config.toml
norm_eps = 1e-05
init_std_qkv = 0.0376
final_lr_fraction = 0.0
Each number is 128 + 24 x the weight over its row's rms, rounded and kept within 0 to 255. Layers, rows and columns count from 0. Numbers have three digits each. The size before them is the row's rms in percent of the matrix's.

# layer 9 MLP down, 160x960, rms 0.0776, rows 0-56, columns 864-911
096:110093114137147113160117119117106168153134122162131130100152096140127123153189169128136107125157117100113101152164091099127111150136137145126162
109:140127087146076148101178120107142100112126137118148108149118152139106144159113096138164098104097096123127130149111129148145121115093123133112123
096:118151133122139082100125135151114105068118136131142161161137135142159144089119135154140151135110156142154174116133147103108135122107119111167115
097:130137132112127118083120125126079143137157129141147128096124137157106106130148120106092129123142127138139150135120133152157157162103142108113113
099:107129108132145151170120119110080140149118123131142164078125116102148126117147142150141132137103130107148150137120103138114094106092139093109170
103:085164132132157128168097157142169154159149119128174122149170170133132140127158128166144122130136111116121151119129091127130076137108085083093146
099:172118118111101135151121113139155104126136157178166137085103129119128111146111102121120130133108107161110085118108112134099127146109121141136172
098:101108110146103126166160158154125109137091159106126130121123124116124161130142126125105138115088138120124114135147104097097094108125159113100145
100:133110166138135136152141108108150145128149118104113118084124101128134109165155135124113092093117160050145125104129097110135136134087118128125107
101:068130140124162178132119133107092146098151119103110134103113128166137111173155117106152132134107144109165172177137157101160101162129099140143128
096:143151214148125122113116118104149120142137142058128099116115108098154131164140152138123120173131092106065134116157160103142122152162126142089141
102:097097151078128158138142082119124133189132132171095114110144139116120146151143151121098104120151122095114130155137154133130161101114120108057121
098:105131098113109099153118153083160148154147083127154172090109155114147176114112111113138152121130119145118131135156142123125062128106115118127089
096:129105149148112119095134138103115118109156111119102125109101110130167144165145174110162137117072107165152123131169118135099125154147115080109117
103:107123113126204159178065136120130121119144143134140130132145121097136093132152087144131147149120128098126108127096129075136153110126127154125127
103:122136153125098089122115108116129106136112122130099123104157094079122166130103116147105100130118172140139133118146110119092090119175111122143100
099:126108144131146145153083101129169143121130167143157106101154122088114109091162168126136093107136081106163123130133117100125127105128122120126113
095:122108115130135121159116127123124148067155178139164127128130130141146118105152145151144164158130141141123093108086145155083194160169146122091144
090:169145084111142158146139131126113106132108109120087136105117105099138138110117125123169102100104152148143109156124143103139097122116118143160153
099:135141070090078152165094127126128140130171128132060117125134118164127097132118147172164160130132128113115110141125118135148100161099069108144153
099:120157118140091165078126182097098133089130110159161130074137106136133124116118107134150133106111128149125143108151158178149106109110101108124104
105:134099074124054145208135127151105121131111142137103153107101149129127103152141133138135168121158131136158165188131109140078101109102119134100118
097:142134156111085109149116182118118131108126122094138098143153077120113127137142131073133146107133115167168115147156104117095122151175083170154116
098:096151138120109091130179105087144146123100121130164142129144107145149091139152125157125106151139072178129151156129114128173145114120092145127101
100:184106151103103104131125141138122152100180162133126114116124147132162082165125136117142084156100143156146098132113101125133168107117099134154148
101:071120186117094135110236121147136135107104151085135110128095083148141043141090138093118136084115144098119138117146149120143175113152130132160172
100:110153130092113126130104099132082184174141133126111137093113081098126147121111147143157146111089130099114116116100131157095126147107103095103103
096:113149084157147096159144135107153125131147165123143143152145098105159143136121146123153144120107117174150129138149126113101109108159122125137144
102:148129093126110111161122156142141165116101158139126114112161137122175128103162133127115159127164081157120108095092129059157104159088151117108151
101:128141115140122085103112113068136136132080100097122106093112136126108089109108108145080136084149104147128119093115124166098128090096117142123118
101:160117111138120140158098108163106146150164142144102169143140149121097097148086118127153087102125102167111159144106106104098151115123133111114158
107:110125165167059100079145119137152136129110172150152095168148088152132127112126144135142156128153121134113139125124163153139068121116156136103126
096:140138106115112109139122104124145170159141136131126146118149132139144186156067102105139150099095116100148123110145145140112136097157107046079126
092:146137152116149091136105148122111128137103100111126138134105151096082155055116140139113145107109151153099151092128143131113147101162039130107146
102:114159116127152141174119110131100150157150083135097107102129116140171128108118172103123106135128123101115109066131166145135118130133122158130104
097:128110131154104183142148126144147100152100146095102108107130158151146144175103160158147125134145103170123112117165136116142145137111123091138177
102:139145133122127146134127107087096137138155122149102130186124120149118099126103111145083134131100130136145155161100137124162141140102057130117139
102:112129117098107171147098122141114120157113138132128122094090092152123145108102156146105081091136116161077139106129141092129116092126157100096115
102:130138118143167113164125145102083153149149144148106132087117141111053146136153138161133100166142107124154120150148153114123137112097155128099120
097:134120106134095106093117128130134139159140138122158099155145154124142127138139125200116124128143152121113134146096152126159149126136150159158127
104:137142143131154131141141094150106102140099119106089137110118108101108137101126129126067125091119095129121148108125084100131096113093130137107103
098:139064138188152134122073142135156140104102125133129135106124135118148133176071132142142118167162076121113120114136115153141158150126166117147167
105:114148141114099128167118108145153111146133130143088171132127166102130131142090143121111094143137109169105128157095122097152096151162139110064139
092:119103125111137138102119123118135123170170106094147145122112143089116130138179112125131126143154134141114143106095145121148146121161133136139137
104:143124138127112154103126158123144136150149128088078121162141124135115083113160164135121097133114121125172159078137167084143121114125123120126100
101:117118065163127106113131153136156098156136133131156115132109088139113159146112131119125117112124138081127131130140135085093098067153115106166153
092:091143115120153088089104106100151085133113085113124141133131083094105145128132154126167107126145123111087088117115102116107167086076132141192123
100:121138149132160132106149180079059135132110136129129178130118133123129145132161143128077138146104147162152116156142143156133139131105149080070138
099:086138147126124134117126099121143123160132130134133113087128129094184077137149120129100100131128140128167127157110118118161159113160133117147107
097:131103124138108112128116132126071173130118132176129165150138124125136133124151089096121128140146118116114107149148138095147159150114088109134171
105:115079133127158102144135124116124118166135114104097071170152118113143104151102117158139099115115131154156155141143116131145140173155143132124065
096:103162139130088149114139153168174142186121101142126149064158136131124116119151107148113148151119138116153103122141136133097137111125119164142134
099:097137109125111149153118149127098106110084089121150078164105139111155123142161118134153167089132085126122098130140138135146126124128137146143140
096:132172121192179145084129106132098137198117173118109122149126134156159129086158133122086108152127088124116124117095142118122153127138120104134149
097:148153131165078126108111121160157093177120177115143137153099103152101151103135149119139135126136068163098146135150125148052113155137147126134159
103:183139150141143163130144115145130101138122121111174161133144142160121125142145081130127125123105130160133154138096105148066147134124099135162124
102:116134156157155122071123165133131129156120109176121125115085128118152144125091142149146134111147174074133150141153105156138134118141145133140092